Weights of a small GPT-style language model, trained from scratch on English Wikipedia: 4.32M parameters, 5406 steps.
Each number is 128 + 24 x the weight over its row's rms, rounded and kept within 0 to 255. Layers, rows and columns count from 0. Numbers have three digits each. The size before them is the row's rms in percent of the matrix's.

# down: layer 5 MLP down (transposed), 640x160, rms 0.0729, rows 543-585, columns 0-159
# up: layer 5 MLP up, 640x160, rms 0.0946, rows 544-585, columns 0-159
down543 120:154115108107159139106126157107135157155079128169109176143084130142131107125144103102133139115107153095141168138098117119125105117097133123113102124151148124162107122111128131147102136100186092092138165142135156103160155119161112125140151154117163110105105141156126129128101130105159138160127146092163140106118085128143096165080153144150128183107095075134133158146110141175150102064128161108136115120127123143101152099118125160123112120156147106110100162151127171137112133123103131
up544 100:089123164117155138165128100127159093118160145175179151129149127148112124127099167117106105136113127122128127097120133146136120109178150110135108105152122152159111101090149108120120107153088137145128156140098146158102136155149156132107154124111159118128123089123138150122165117089106148076151140149089150096111153127133220142116109108100126122085138131148116139131145121167117117091116141104108134070122110103151111135112160067140136136139158126131178122166133121158133108120116109
down544 107:114079107116128149131139142149147162130088108185101143165116131154110107133076115127129147144145133113108125064104158069120107143099133108128146170091134183136143190138135069170085124152128135128133144129137133120145086110176147165131125120081092116136115094164139122128145131144103140158155137082112126132141131144139152142115130114134150160116120115097130140113105114093094172112090159115160127105176137111138117159099143132121126105127093143142113134107161138122132141136136106
up545 110:125128139133109113136127103169166131147147176178153127097147065088124134164109177123124154151140113129123089127138113127147132137116139114147145133153093108074118104095140119163089138138130132119134137129146131167135126095130166156109108138096115132136099112118145120181105097111110198101152109131070122148111091135100120146152102122113094128122109111151103133121123080156126115135115175131103117132080068138160115128111161139161166139137114128145146149120145137084126091132144116
down545 117:104150110131096108123128123138129135168105161139137111142159121111120107179124145139128121112099143136138147141159126150122142125166131132132110141115127130143135089060105145106105141147134116141154104146105155126130147103082152142163110164102147123137168144099115134145080159111090118104119146126129120116087093150126111090168106170123165182115069166180140089100150092169126090114109123088120075123137165115151123159071104128141153141152150133131101133132148145153130125149135142
up546 108:116139161113111135154135131116133126153126124110076107177109095133119145096114174122144102144139124134109131123145124129143134126161100137149117129070102131143109108128115138157105120163145127161139129115072144159093063114120127160166060158153114107153168117122122127133119118095107124118157129131111162134079112128112120128168119149132147132088111159116130131159127133137134135141112149143091106136094134131163083152127107065176147107145103081123176125113146145170127125118130065
down546 115:150185126152098155114105129135088120098121124124154103115113136116086112140183090122152162090167145116089124127070148129131110132135130148097122094163129136127120151143145114139140103101119076122137115102085127112149137096163141133174082116101136131096121090130155100112145114137133128117160149121146110087129149165115108118130108140126131137124107151142152163112161123179132110122136130218115136122137134138139112125177114127170103151077100149144134173131101126091151126126132127
up547 091:106085140114138091116126134110147144147114126119129171122147146151141108088172135123113089146112148124139115157149109111127134155183139139133165099147169076161105142123120135116109169158125123160090148137105117120112118058116148135107097140108124147113153157142129116118115173125095139082135159080111123140135097092111132160130098133106116132113130135151164137142112121146172140169125165128121152149124121081171160138113128110166121099068123104090160129086118125142082130101138113
down547 102:134152128147143122131132070088106162100111151163166131144152155111106162192130163155145158150145129131110146120136136126123107108130138141147150108101122157141056123153118103133145120152111129137120109109124106107130108183061113115099145148093149162095153165135135108143143157130118118133089157141098144102134122131128175131146126105105114112139154095150127163075127097151117104097155141123121102126136106192133136098145131122090119114152115138116123099141130104117190099111096125
up548 095:118136163147094121190132111128131139126148126144142116126142115083142128152102152116164143132120068136101109125135113177134131120146126104130104100123109128134179137113130093143121141120127134117135153136146156101114131086166140109133053176128101124093101141142134125116117093098102111154141114116081190155116143111114146116180123102177088137116096149165112101112116133179107121136109141111158127085095125140088126157129142135153111128120099120139125102184157119148139107156137089
down548 109:116093109165126168139088125133160104129128100169130141115117156109145142127129156111106141114126135141134105123093113129121143165146150118157178112139088130098121167138133153134148189129138153149139160102097130088113126137152136134113097119092069137132127141155138142153123142121105110166081107131116117112101203123121118102130117145181113145116131142183115162157096107134122134160153145091098128123128130162105123109143117096111170147106120146134079101126112154099120122055147142
up549 095:153156119130113143162101158138167147084096145137096148137147139116110119121114158129150163153112112127116103130176133123143104112106127108109114121112120154131144098148133125183115124132137109119130161107117123138125117092160151127151107152126096138159134114109179147134120111137158101116112114074133123116072121122097101147164097124106123121153114155163139117135154102144065161108089094183104173127074151144108131217113127136107160136105129137140111127091118132163140147119120094
down549 100:109102122133116138121150101110145102118167107120089116118149135191115116168090107104070114104140142106105114122108104136118108127147101205155133133097113134105118129157173113097144168141112131157127099172126165125166114124094118093112140124120139120128118119118157112127156124117129158140135172137132114087153085144147141124139161143106171134136097105123123157154127073069132166153133141104109117143194094123152154140131154108166114133120117120131134127162130171142114107145123098
up550 091:076089109121148141161123145161169113075150136144172114127143110162119107173082109103103110125130110145086156166165130177119117120146141111132059138158121171119153129097153152130110133172118148142126131127089134121111159147109144111135120122081173126163143110114107175136114109086107126130135109122124119167140132096132159135128117113116123132129133146162124137158123125154147107130111117122089135089118117131093133123113178146120117132174125157119119109161125117117174175076124151
down550 102:151098195151136121111168140098146104149132111117123145117098148143128148085137105135171131134087138142141142117138146084134128083129125138175107082136151137107135144101125125157103121129104125094122126156149085159130157118138133127120110115102129130093181143176116056121132128111143189118170135089131120087096093148129113122093143161148163156113148172157146119143148110098083135124112165130145131122145179120129076113109101128134139123139150092139136140093131137133102114127148135
up551 093:115094120088142135174091164143168109091142118186145132131108105126118119147118140141121077140106105161102136100135135113147121096158091102152114158095172171122141127128134128135106128131106119122131140121093186120147134107102114124088117148111188085146097126151134100109142116122148120166126123145116151149100095125107165119108091116152122144131120184155148089131118132127136082135064164130122134110184144151175100131140110086129162132112106130148110116164141130135135141134126115
down551 104:155130127114167097126132131148139087124128086135146142122119103119097098158170119112125100128138116157154085081132131076123136123061105167127113127149116149096130113118149116148153169115149132109112126124160095138107106105191113137153106144142114128142132100143171142146166156153129120102143121118156131128110144089138139085162121136109091089097133085092132118145145117148171197132178134131141141127158157097121141155090132108104113129105120138125143086145088161122157147106142139
up552 098:122106149113091144204086167175155132098108173125150103142135126138099099162115133124103153136145110117111139129142126102157101169164092127135126132122140131154145139157141159139128096113110104127140170140107190130118129140124178086109149115137156101145144117143142181119133113104064129106105109127118127148092107090145157150113110120129170178124105139108119132073150119150123085156108135105110146116141114112129107115113139118131076115152151132132124090141137139152154164097125145
down552 088:131127138132137158133142172121099150092116115117099113087073183130115129098111167120091136162062116153118141106149149127112100140151105137139128137108131088114147132103138134174076131135171133123134135164131118150123093099157150137114122160122119119157118148168137106141124140120151169175123092121127094136179143148135143134129144086118155129136119174129134141150170174091091091113128147159110163090157127115124114150112120111082096123121140134150094166106119138091120112119109097
up553 114:123118078157115128142077116148143155102119156163128146144169087132170135117105154091111146150176107123086129132128141129128099155130124112137130119140107107107154064125151125144096113130109125132092148103125174172143103135118136095134126144081117143123122095159167151125137139111088165121109166086081136144135123103098131197147131086124154166114102133149146130110136126144142092119085121136118137118133082131112123151148171105132123142117110121127173127122134104102159126082170120
down553 089:135122094127144154093140124130134108109138123142109122126166121131135063119151137134098138107139148155100125115153074115161170103170123095111122135141112120106170113128112108169106140163107154103104159129110138129169129118102141130109123177117163157164125105140116116153123122108095172112132133151114062176126134135132131135144102125103130095106128174091138146155143155143173125111132155118141088154174106132095093115147157099166122098152102121097159134083111105136136126109126074
up554 089:098152137138136143150142109138130107033120116132151144139147122127139152147109124111141118131111114127151125106139139166125087112167147130145082116129103118120095073104164129102153083147094148140110199132120113143116099170141114168163125101131142141119137107101100183163138121117126104149117125125130143128152148118113166146132104116123117111123168132156116126169166145165138173105129097110056173121090133089121128147102188131128133148144118124131154113131142109123143144109120124
down554 099:137113126133110110114152102118125160181117143129084114140097123152115112083137093168172157126133107131142145097091139083135106129093124145120118136142124152157108166124157147159112179108092148080113143119118103116136105138169104100127093123077103089109116114117133113096113149143144150154176122128127117117130139139124123130080121128153125156122101161147116132118118139135157154168112151147211137135163132139081156164103097140139128122171101121145148173119126142119137105156128085
up555 097:111161172105104093166142147130108160112137136149167142128119146167132149085120129117109120146130108120136144115110135120139116141137124151106141102162124107153130116147130140113080164139098164150125130101140118120139134103193134130123140166053129114129147133133159136119119138137134155055107159139124132150102146121125124149095136108094146134100129139121132080130116100134141094113106127124139165134121124101160178125145176119156107147126175105097124172045107082148100137096121102
down555 111:089123134130125159116116098132127147126125105145079100127152136130160136135101158175125143075150122145158143136156128145125105147145147146135199099143138129120073119150083084116158105119120116123098147145097126139063089178102174157112131101152190142156134120145134143130148139129141104137094135156131149146137097138142135174141125099123127113127119129128087140110173072150082130123167135122145117114173123142119099142147122157093112144109102114103102120140143108117146103114109160
up556 111:116103096127100121175070116152139136111130159153117151144158088148154136130078119094110164158153110120081138109144151119141137152140094106154124098114136084107152111103150132120110132124113115127108148120112191145130094126129134112130128138087138126130131097164153127138126135106091169127112143093052126146130148102108129156162143122123158169099114132150157120083110133174151104133082131117113133124116096132113167158145131082145123138142135128117162127129163119112165135065160113
down556 094:111149100122154145117103108155143109106118135124149141134156133122110079133165134111102112120155154160104156085115082156142192126169140107123113125159117141094154101130104149145122140172116133156097128135089125137139152109116132152089146160103171156138164119119114125153105091124092163093130110151135063165147105109129121110119117116119119089089139165111083141138130129153174133153135182107124124151162109107107145098136140119149110101134097112106173141102111164139139130086119101
up557 098:130132093123139145112101131141148153108131152168115154142173128121127123140130115114100152128128092121122184106134172140132144137126070086165157123095124166108101119116139120149129125109117124134147128129091137158103116174102125118097153151123192154114111101157138076119108078094122151122112121109127149120155087129114100122127075123101153127130124090122108127107086162141152097140107134193137103134117145181095097145170155136146113139145083104130166159111144141104146111109139130
down557 098:135145130184146115136166094131080120137115117138117077105152103123127117108131135116141125111145128164154152178079163113098106112129148091127129146114113103153156143170129131089139122142171108113131159101152093112116139149123131184143171122152118150120093106127159137120179114129081102143167094163130130171125146117115153080120120118151118094124108160159114135093103080100121141132106157128131084096098095092111126134130155154087169111127130116124116119159134140123158144146144140
up558 114:151075111154145124134081142124168130083126142125157166146134106106170127112144090120076098101112145117144107075095134145122123127170127130128124097130163090175145123136146091121077110147081076132093131147126149123156149143165152113146117132135144154073117140153163125116134115139117183133126134099109134148134108111114144148121089115131126135151129149160171129148120107164143106106116130104151178060123125106167139131107132114123120155083148117126125120149172141119124115136125145
down558 123:131116125152132089136150123140089127121077127112116198101062150101116141125128169090096134077123145069108105116127157101130138145087146119153158082157141152151113132165140117126152107134112115128107144159136127129127128130170135167134151154111186145115089157123143104136163096123129110093151085130125148114147132108142079090148122132100192135160120135097115090167119168131120144098156094133094154129144120143138150145112113133121139138101114134116117139139128164116129123120119117
up559 109:122126136139153136116117181136115128080160134112140151117122112125125119075171127124144105133138146124130128101148172131134121179176139155165135108113127139140149127141126106145122086133117104123077151077120109099123103062142178157099091200072137151140155141123126100084112106122093137142129136084125149159116135108130120147144102148112152129151118189129159129127124105152133169115125152143105146149136064125137138146101123131148137127099140069123140131135105147124112140119130138
down559 115:154119155112106163151159103123128169123122145132145166156111154135131071140129185136081105157140141101094118124128128140126175126101148092167130140108130119112108099100125110143085151148187097141109148142132103096146111143085143096124070124127153079096137108126084139120171135148094143108144141137154149114113137139153155104132117123119094110143128105163098101132156114111108126138143107148140104091119171110113153135155093172112099119149155143134135129142156172115131139142108078
up560 102:130155128135091112174104167112151133084134146127127124141124105121141135142124135133108095108143128134132097123136116133113144128111175114135101074153114157099124131154148110103098121088072132097123108114161158157144129116170114096125125147111148126106104141166155125144119167138119135104085177131114128134177121106123178112125130114090112135163118111133167084084112159129148146077078134131108207103147127116130162156123132120125129171185175122132112120150123129136133128159113121
down560 119:114122134134156175116111149138118141104119094141151132092140125121146117109114136082130154131136135113105095131097110134119116111166094154115024159130121097135117125126151119116161125143138071128172113102137104124136160143053146133126143129115123135135135117114120138119124121104140141141151128087146118130133130136112104147068131167110149119089140107088107173133135161131164134109139163155167066166136116139167158158143147161137147136132089131140122135153092153138161100155136107
up561 052:106150173096134117134143187081177114121150154140109110099208137140134112166126105136144138182116079140085135147192166090116124132107134114136150125151100107137137144124130121115118102144152151121133105132130140121127073146112096099106070145133183131168129128130118131097106141095126088144095116117083121137165133154119090132146105117071159138137108092127116111127168144114112136136122133124142129152096137141113128134150139122126140126141144156138147100100112128096162114108131128
down561 032:140157135108110114108145098123102095157085158148113116138134137116159187103160105095133138123091111107136139103135137167107124143141105161091148139110153159131067119157111114108087151103113149132117160169131086157137117156125141160125082133131132131111137142175170117157110129169112098124155125134142146103132115127204165146126148116141120100140104128098140126174136092107147108128126119081158119138129081135118086104098101137136139098163121147117122131136114147170161107116160103
up562 100:155075092108111099113131095162118116090107112138102124148155131177128125111143131135154131114173097142110177069163128118156113144118097112147171105073145131111145115152176121139120133119120115114100115120135139135110103110102132104136159123107100124143088136158153133135143134163126105121117143112128120112158103098107091123137137124086129123135120100112141145087150148115129185116119133173083152116125097149136164155139145132087124136073123169106112121087146101121116169074163140
down562 102:125189153100138144130135152125116134117095135110127129122086140116078157122124136158106115145116143107157159143096119126126144126134146119168138103100111139132131134106087119160141117119112136126143137123119074106147153136124098152091131169142147105135140102068113111140078160089181120156107111101155115102117097091122116139157077142101147129110120120093135103136163150150170108110137172148176110144073141138168134177100112152114145127191118131125177139135128141117114102139109120
up563 114:130116110126119138181083148138126142101129161154131152133171089153153139131089141101123131171156102117053149129143126126134130147148124111146139104119125080124152066124148127124103145134100131130105141118112192155139107127121151099121134139102121127133118109164169125126139143103099169110112164103063136165123134097101139165156144121106161167106124111159155110091132147155140120119072153133119137112121078123106141152157165100129121124124124148121153123143150118129165159088153115
down563 084:116137099108140155130126107163138101093108134111132133112161130120137113155167128132085111123143172149085153094121069155168178125162135096130108111149102123078120114126082141147110160175124151134118146142072117131138162121100130151101124150096160149142154120130103120146100104124120149093112121133130076172147116124151125121144134131103110106103120169118099161158141125129176128123139175131139115164168129121070132133127145112145115112117089118081170171117121161132116117108121114
up564 101:091151128157126125147099112147142131125120143135120131142132080147128171115110133082124121138153115077097127125167123154123104172145112125137116086109123070086144092139143143154060142157121116172094172125117135137128112118115159121143109135125110121120124131159139126125168156091122157082120156082110149156135126067107076188138113132146118176150107156139143114120124107153169081137124127133146108134115118122134177140150124105118113132081146119121171133138150103124149134131159128
down564 124:139100127143130174154154178118126098115073161115099108145137134121126087142115128131141127154099128090110155125141126138148145131082087131167132127088130111107129084102112164164096161183132139136104117165153126099178130101173110145085094135108152125136186138114153148112117107100136135135151125137181117097142143118140160158149079112102118143127115154106128149141143101089130168146155146124143122122144146094117131124084110091121104102132131147110181138121135131171101118133137129
up565 095:070160172143137112119132116117156143134162103110166126138117116126144162154085183132139096167124139135137123159112104138126135138117176151102104120130119108154088070083154150096106122095139106153126159084109138138164118173127112120133086118093127131126166091113124137122132109066120131129121163139156137141102113126127152143106104130077150143114155150160123120167131105138122103100119108134081164107139111176148147126152136127151161119163168109103122126137131120119127182121132104
down565 116:160070101086112113104136145136072113105102136116085162117135108141156110104128121148137145119136159104156146112168108145109162135086111155107143157123118141139165113170148133173138153118139101141102120140071150124100124163154107146128119112126134121143111157156126140110153131148157115126172148118112132093135134089124121128137141170135135079106091109093191162113155129132086135123131104115148119140106127115093138166200123142117123140122118194119124147150119111108095142117098129
up566 103:131120113112111123132137126143151149112137170163130138165166097167132149101081135075132139159165119088065132151136129114125114165160123114147114098134121086106157111117146132105098101139103130153095138118118150146138082121117150119123086120085125122129119101157157138123136171118107131106071132108086133141132120089098126175138130117102117177124097153158137108092137135138152091110083151168131133109103103141129146158142162118114128125121134155123134104128163104127189160109174115
down566 075:142158112127102113104107110150105114058109092120146138122111138157134121106192172131119125128130164132111119102149105123174118091146132112120104129121093149164153105113103094146122134177133134115120176147083136134143144092103125154109133169148117111156177147132063121164159144079098121136112143148074096144114139145102174132112162127121135151137123103120136119145118135146136099107129153138154112117172146136105140175139125113135161122142132188103128091103145115137126132120131094
up567 104:123134134123119107151097126133170188126116167142139184084115144119132153134131093108136175158104127103161074114161101174137101135145145075119111101138130099151149141121099153116093155116104159151130139141152117126118127099178137149121127137101141161085118147133120138158147100128089104113120103101090141176105142131101120135152089088116099134142125155155149083103108091154118122162124151123132164139068132107128117153140113165150116124153137105129173120154141117121153141117125101
down567 119:103175077107142135108104131121111146157097149146146104098154190113134143103107110127127130163143168150093132135132125063128100192119110144133150104176096145161159110174119157123178109146168116155107123118135096136110123131117120135133082139075114105127113107119141147124090146149125118174122110148148114139130152105128131119146132110166116163147141110121111158119171101129117042121121091129148148143120094128121113155143107152152114151137125137111117118091121110117105140115135137
up568 037:155110126133120122140148110117126152112129147144127127145171144140160160140139116136135194081102093147124171135146094085127115124130167110162166120125115117143102122100136128104135106139105142114142131124142136146131083081140139160102057123131125111153153129109150086107113133115147123173107127125129125135182084145130072144185121163107139100114158146135114150105139150113154141148116085157149157134066170149114144110169149136132114116120140116130133122132109092195131153129115112
down568 027:138154111122129155100131131114117123159077165139090097130117181132138141102112128123158120140110124196149123135112139105125096079125090175167154126089156137124123130161123126111089098156098089153113154162118107108132160124141174122140137133120180130158120112123110139128121117192168115133158112132151141121113124110176135133118144143115095144144083110119143145146124067082103099137179144132149135144138122119134105130109147120125139103129110155101111145073106151103153122161103131
up569 122:102177143120133104175084149126133146114115084172140134145160135156138157093141101122127130116136103141126170097120161116141111155106138089163171096132121117120174122150146146119063113169083152125096153117109130124096133115170091117102135189086159139123127087155159099140142143131150109110103128103133119142101146087129146145105117095130133122097092130136113112128153091155123111117106123145116149115164145138129175142113174119112098138088144132126172158106100120129105128133143130
down569 138:058134114140132143128141128123159106137187134131098079136141106139149144131089093142113104152167101144139121083163118127136103148120181138128148149130104133097142147122135156107097127130134141096080116104137089144127077148093174118128115100120170119112148098135140138109142159125107102153099163171128091137169161107149161174118161143101140121162151146142153139102115143087119115105114123134123151133147095108110164135167128086088125121096124136128164111169115117102124147148128122
up570 103:105122123138133115122118127165132145110128142141148124163155067121137154114110121081140110121157106089105145174166116102151121162170116127122102100099158075124145072103128151098102091132113123147099184132119151144133091148106145104128102136101129135118123088172146092127142138117126175121112148127113133142149114092074106152164113125137126175136105165125170137085149164149153093117095128155143129101142123147132146157131139127134122117098115130104146103145169105122162152090162140
down570 066:105135125147113097128114109103093118106109136115120137118103117166131134109162081157137168103100159102074113103112166167103159146127139149101151103133130125112154145135171134109127149144157112144153120126114100119132120132110161097118141167110167113113104127142095149087162133153083125136119107110125146133088098125148102137139168121124124135085114162148140139114121125123103146176144120109148081161161111071117158115126132139111131137089118094142109107171165138130120136224124150
up571 114:072122158132102127146118127117106126145128132119081145114104107125153149135108168098133115112130128130136177084139122103131140127144139097146101130127150136149159090151132142129137117142149143137116189083108099120142129094124134114116099154124088092180130103111148133109122140138125158132152180125140160150068117130121147155103096147104138185138084150162148094135106127167201113107110155135118133107172080154160147125127113107149167111100154113114127183132123122143117121126135112
down571 123:126120152143098139175119103130112139089123108123075136113127101142134112165099159116162138182129142115096166146140104144136142103117095120131129165169095163124127115136148136116125123168103095149116093134122117141101084172123114142153152139097143116110140170128156128140072119127122104115131135148148134111113143159160121134114098187115125123141170140098104083157124139109106138172104071173086120115138152114166109109155124130107129120136165137097123079129132171081132120106156124
up572 111:117138141093087104148117145155115109122081131166131185110125108128131143090113123123121138111118126105109109099174148113154104117178131056113099138155108087135132129167124156107120128145091134151121161139144144149123116099130148102104099116156084134088159144120153130115152183129136104117115142116108143107088126140116126121177120095137114126084078165166151106132193158136085096088125137153147144146111138084089132163135132130155114128100133141125136116144137156154117145128123111
down572 111:153150130115164132099075094142131143141127134160153110114100180111126134121108109064184145145115136102115103107132128128124117102150096119132107166134115115158067149142116126173129180128110130175098127105146095138123153147141177123129117133146148156142117177138131116124123133119098092099126108125101148110161159123117109116155181130116128120088118157114143090156103107161119097099186114091110132137127076117124119124140123145137119127152149179132104112160136107091103136110152140
up573 092:136139147138086153130146131126117119108136114130122131076189109118154143105137099143160116103157088154124103146165116095133084126177118105128126122140194112124129158135144116109164107093109128125134163123116116123092116100127110111110083104127087118120151085171121103100130142111126132136132144124099133124117122148120095213151143129116092130088128101166116138132174154115162129148128151146087169124136090115078128152164180111141090134099112150128098137128123125155118105113130133
down573 099:152135084127168123162098144120094112157180112118134102143055112138119102180129184147130166140089141163112116153126119146117135175108140143094142135079092141153143115140105107159119127133134123072115124142143170098146148124100130096134148089088166121112113149144119173128085131142076127160123142109136112133133122094118139089123157151154123166138156145141125127102107120130082117172146095114108129130158109124125154172104127159097136113127131157135138121143115157130129139123130099
up574 111:146171159124104108164104125106111152121144129108086122145127126157141162070096128136163095110119126140155152103132099133134100128104169144118116069118129132168117116129119119077128139068088106145116134129143151151107125145157125121142105120098128176099114149136130130103173141140122120115080139120073126141106140155109141147143105114128169120113117149121126116132149179126127130094118163124096162127122142096084169195112115115127134128119127072127150144162158130175135111113129084
down574 111:147195092117147178081108114120138136132108156158123134127158128108099123121179130134131125134119103134104132141137129158113120110111102131122140167112113140114135129118136080187131133143150131152132125158111077137127088140123162136151134145146056100149088120121156066141119142128112130150169115127132117122125104114129153146120127123128116093182123128125131190112089125125149136125095093178112101151088114131155121148090095173117119115106144140147133155090095146085147119107132151
up575 096:120111109078136100156120131148127150137117173188104134162140090162145147067118137078129158141148112098070159124131133153128145155125126141150105092113135095126130102101136143145119135118113108176109151140138160139128119110118170134128116138121125122101113080137159153122168154130130156092105112097129145170121110089099122148132127099125143160108097147122150122099128128132124141097107152143119109120090114135125151138122195103140132128118144111100116131120140095137150184062178101
down575 114:104117166136161136130098157097148125099140135087084117114149159132139134176157124114124127144134116083127131149111146107093107118151157070126138071134136124109120144136158170137111127104109128137090103088148167158138089114142196108120124151131173124130174140136142146096089137091117115112083138112132133179077141144157140137149113154134144145161172139118105114133106121152161108157147115115121114150091122124106094156131133108086123132121127085131089148157144155154130116150104134
up576 108:146133114113114141134139098144164122135151181173113134110138057098151127146123179129151168173138089125117104123166130106138095107124123097137157101120112117117135084107144103127100142118103126116134121128107146157136105145110145134138081072164104136168094146115129090138136103157119166141114117127076120141130130122080123130180102119128113117141139138148163130115126135114126166117109178164103141110080092148147098166143153140111150150114113158151111154115167132103135134122140077
down576 129:134097132142158112104124128154128097124119162133153136120145098080101097132107158144156098151104158100162120197153133187122164105137114120138162122133103109121171088097136150106109125093160116112113101156160174128139148111118142100123121174136167106153153144089096136110102111119115069156127129125152106132119106064111087124161091092143135136157140149143123094141119136142154154095162122123142121134107145144125143136085168136154121146154148132120111133113095156151088129131120139
up577 107:151142095134081124151108153141137116091093169144088149118150124134129127144127115136108152093119069145116110076117124127132119162172125113166132144102145133100164168154115123112117153105075158136134092128113115129144141107147153124125128106126149102089148155141176099137122126140107178070136085112128154146115075130119127127139156109129125122103115099175135119097108127109109100139111132159140169102163128109102148169174144147081113119141136149125148064105114117113150143130135112
down577 121:106123089130155146137120130163110137127162081116132090135124147078154185112133131095173146134129154114135118130122137108128160093114114143107115129132066149118122111116145111108170105110110137135136167095105122112113139114109107148145116105132148132190088112106113140139160128118166097166149108171125147083109128117116137131101138059094139146133150138112168093116098105134143180163122130123170107137137113168158142122101122105094162136119117122132144134152104091143097106185128111
up578 100:140161125121103149132123134112159178143136171127166148150131111121137121133114159118112165143138152123108106143121120170151154098136184132112099119141064086135159126089115118155104123124121138126126133113124128148157144082098146128142132162137126168106114096138130101139123126127089185075127116141095108124107149160129131175117086098108127185130111156141143060132137089138170071101104149122127116144131074126155126121142096128150135115150147111128139161112136123136179105111121113
down578 100:165130116133129127113136119116159143106127091069171131141160163136099062143169125091123138139107144175139114105134128110119124110110099125095103166144148128140149132139112081161111152138109141108125152103103116112119128130120117179147166120164085112154134140142133105137091139159130113169139090153141137122184124134145076108133145115150098151103130094166132138124119130073161090125143132150140076104093123098155148130100173133145125132078137152146115122137103122109114132169144111
up579 101:107149165135104128137136102144146128122147129142135129110107106098151114117147142115120170182112102138147098138164132175123123141131152077140131134143104132100101156064111127149081114171114139131140137124099122115102110081130134180085051130106082133143152112129128122160107109143119142129148121145122141109104136117089121123162122081139071125078092167154163095140145092134145138130086172125127120147107124140154107175154150094144135121140121088136133153109123121125118133127156110
down579 108:110128078188129145160119137158102137131120119180159139117142115115102139129091134128163144096164171116111115143112122115115098120164161146136106170122078082144130108128069149141154146147164122142138118123114166143118091090127169081134130099136135136176126126078121144141129153126072114133089145119080128167119136130129092134162126095125121123182142135148114139109130174141134110139126135150105139117088103122085146127145166083129095141139109123127116120152172147115117120141126123
up580 099:099152110127114086109113146154135152112105158152145148169155093136145175111103111096116116150168067102105125121141128115148102184157122102159111091096150108106148094149124155101066112148099127147110169134127167164129092131120139127166102113099126138134128097159182119133185137129104155093113148119114114136113107120079122170127097114126138158137107149134146123109144149136119105124115146162134134111140084149143135166130174104114095131126124114119150120108155115113161121121163109
down580 050:142105115123182106101106154111144107107152130109107131097127167108094118155134127151147142161114141107093114088120152132118142141138130078130075100119112127134118153099118088143089128169149117125141133157153133093137150152156118103114097144118126122147119110157116185124160115110117144129121142120161111175153157123161079095119135133123109144131098179123114158095153147171141128159142143100150091152127118122094146105151152130155085131126149166178118098071097120130109139157088100
up581 108:133121140080122129137077165117149126141094154129103155118131105128138131091114103074113150108120132103134088115123171163173128171125128100141102129126106135112177124128113182165116114142149108127098123142159124135135121126157163138069102141141129137108137142123155143130161145149159149109153111108133131181088157130113115143145148118137164133144080135137152084111128103116097076090120116130144103107104134135108108121110115149122168117115175087119109160146169121120180185127140120
down581 123:171128108127111114110133101109131106167116117149136111119118140144117136123099112140109148112135146113139172069111122136131151140064103150130144107144128176121099127135157151167108157132127124111142102167152114135125094151123119108129108175192111141125128136124118093119092092170151171158084144161148108109116171106110107129140157114081142179122117118122157133092085114147084097089150157120099111124145111129114150180106087130148139138157117139140137154114111160140121096149147167
up582 095:089118125142132100170119096131144175116109148164136150136145097172170161103058145083137142142155085098106110139178128127143129158150107109121122088145126075116122110123130145135109162152111167145106164111127200159133122110121130124130096150116099122112164093174138144137134142079111128109117155102117153148131129114106083136154116099118100170105087144139151118145147131127121084132101118137141116114122111122129166149119128115140116124136147104110168134123173123140133096108166121
down582 094:126122125099133106159105148140146131154108152104113125151124132122097084125133103132124120115150140121083173119141112180140165160135131149138135121146158126135172115147104122155098108128169145108082161142128164100183123080136191090059090149150139129108109121148109153141105107162105164082121144140133104145146109164142150169135105107123121166172139126114098114137155144103126105157142103092147128086116116136104105118144134105126123092093141103105104141144086167126128124124132139
up583 112:094127100120168105112107150113172145154148131119119117116145119138157183069122124113180115141150126099081098111137130138166149133096147140160108130090140130147102119132106166123077110113134114141067124102153164178150073099093098147102124128132156164097145140165140121090117139097122156142136158102126103127123135153127110141157098133143144104123113115159157171134131128131141127117141118160124101134140142160110135134118095101157130116106089143113182096154152148118123124133143074
down583 117:112120116162098145145112109127118125136135166125159093144119111145132151143132133119154084143134096127136124153087120113117107113091153121138125139114096154130116107141125150164094153097143112124141114110144146128120144169153126186141160110095098129130084087176150066130101128142138144133114131144148095152106091119101176152119163118128151115117120100116144117103109116096148132115148111171138168119100103124154139149138134127138156130158146112148176132149037126200123098104099130
up584 098:144140140075148131111105120133136128099126128161100161177145108093113127129157117118110179169108146116142132146109164164122135149083113067126123128103117142120149113122114148139116070163116116148117116126135166093161118141107137103096127112109138181155105137116116105139146132167132143142123127148135126136109134149101125110129071088148161135100106150091170102119176083136085143142114129145110121131134140166116136144138132130123147126175157069124100144122130138126177176092150094
down584 112:146141134159112139176166081149122132082120135150163095130075119119106147132151150112094158114130097108132123077066139059115112125149146160118105140146152073133082154146135134109111130111107130128182152180114138137119116168103145130146121126150114151130156122111133151137156093137111109164110143128156112129140158086145084159141116124107175150162145130110094131094079135112140153141140109137132140123152120158140078121145095128094111126107128132148112117161120113105124122127120099
up585 097:115131104128118100154103139153137156102091188142090121143152085176160170109097156108121133163147122133123145142151135105150093169159116107141107094116124098101169099130146167115078156147101116149122144139117154158143116113126144112156124114087125105150133084150150127142206152135120134093107130107090136121094099111110129177119113122110114153125091164150159118098110120127127126156091126140131136103164081120101162137103165102116138141115148131110135140148155114135141155119158107
down585 080:110117095138092111108122148120123099122077110089093127130153147169123126117138092147124159179127151141125136125132148108122161122145128103130095117136124141123167140131109124098135118130146122104148124143108152156151114114123118127110136186108160067147125166143122116122140132156102139128143136115127138144099099100147094139184147162111077113093098126123144143129147186101168154166169156121180093120098107118054165143102144137089108142117113168147116115119162138119111126129098102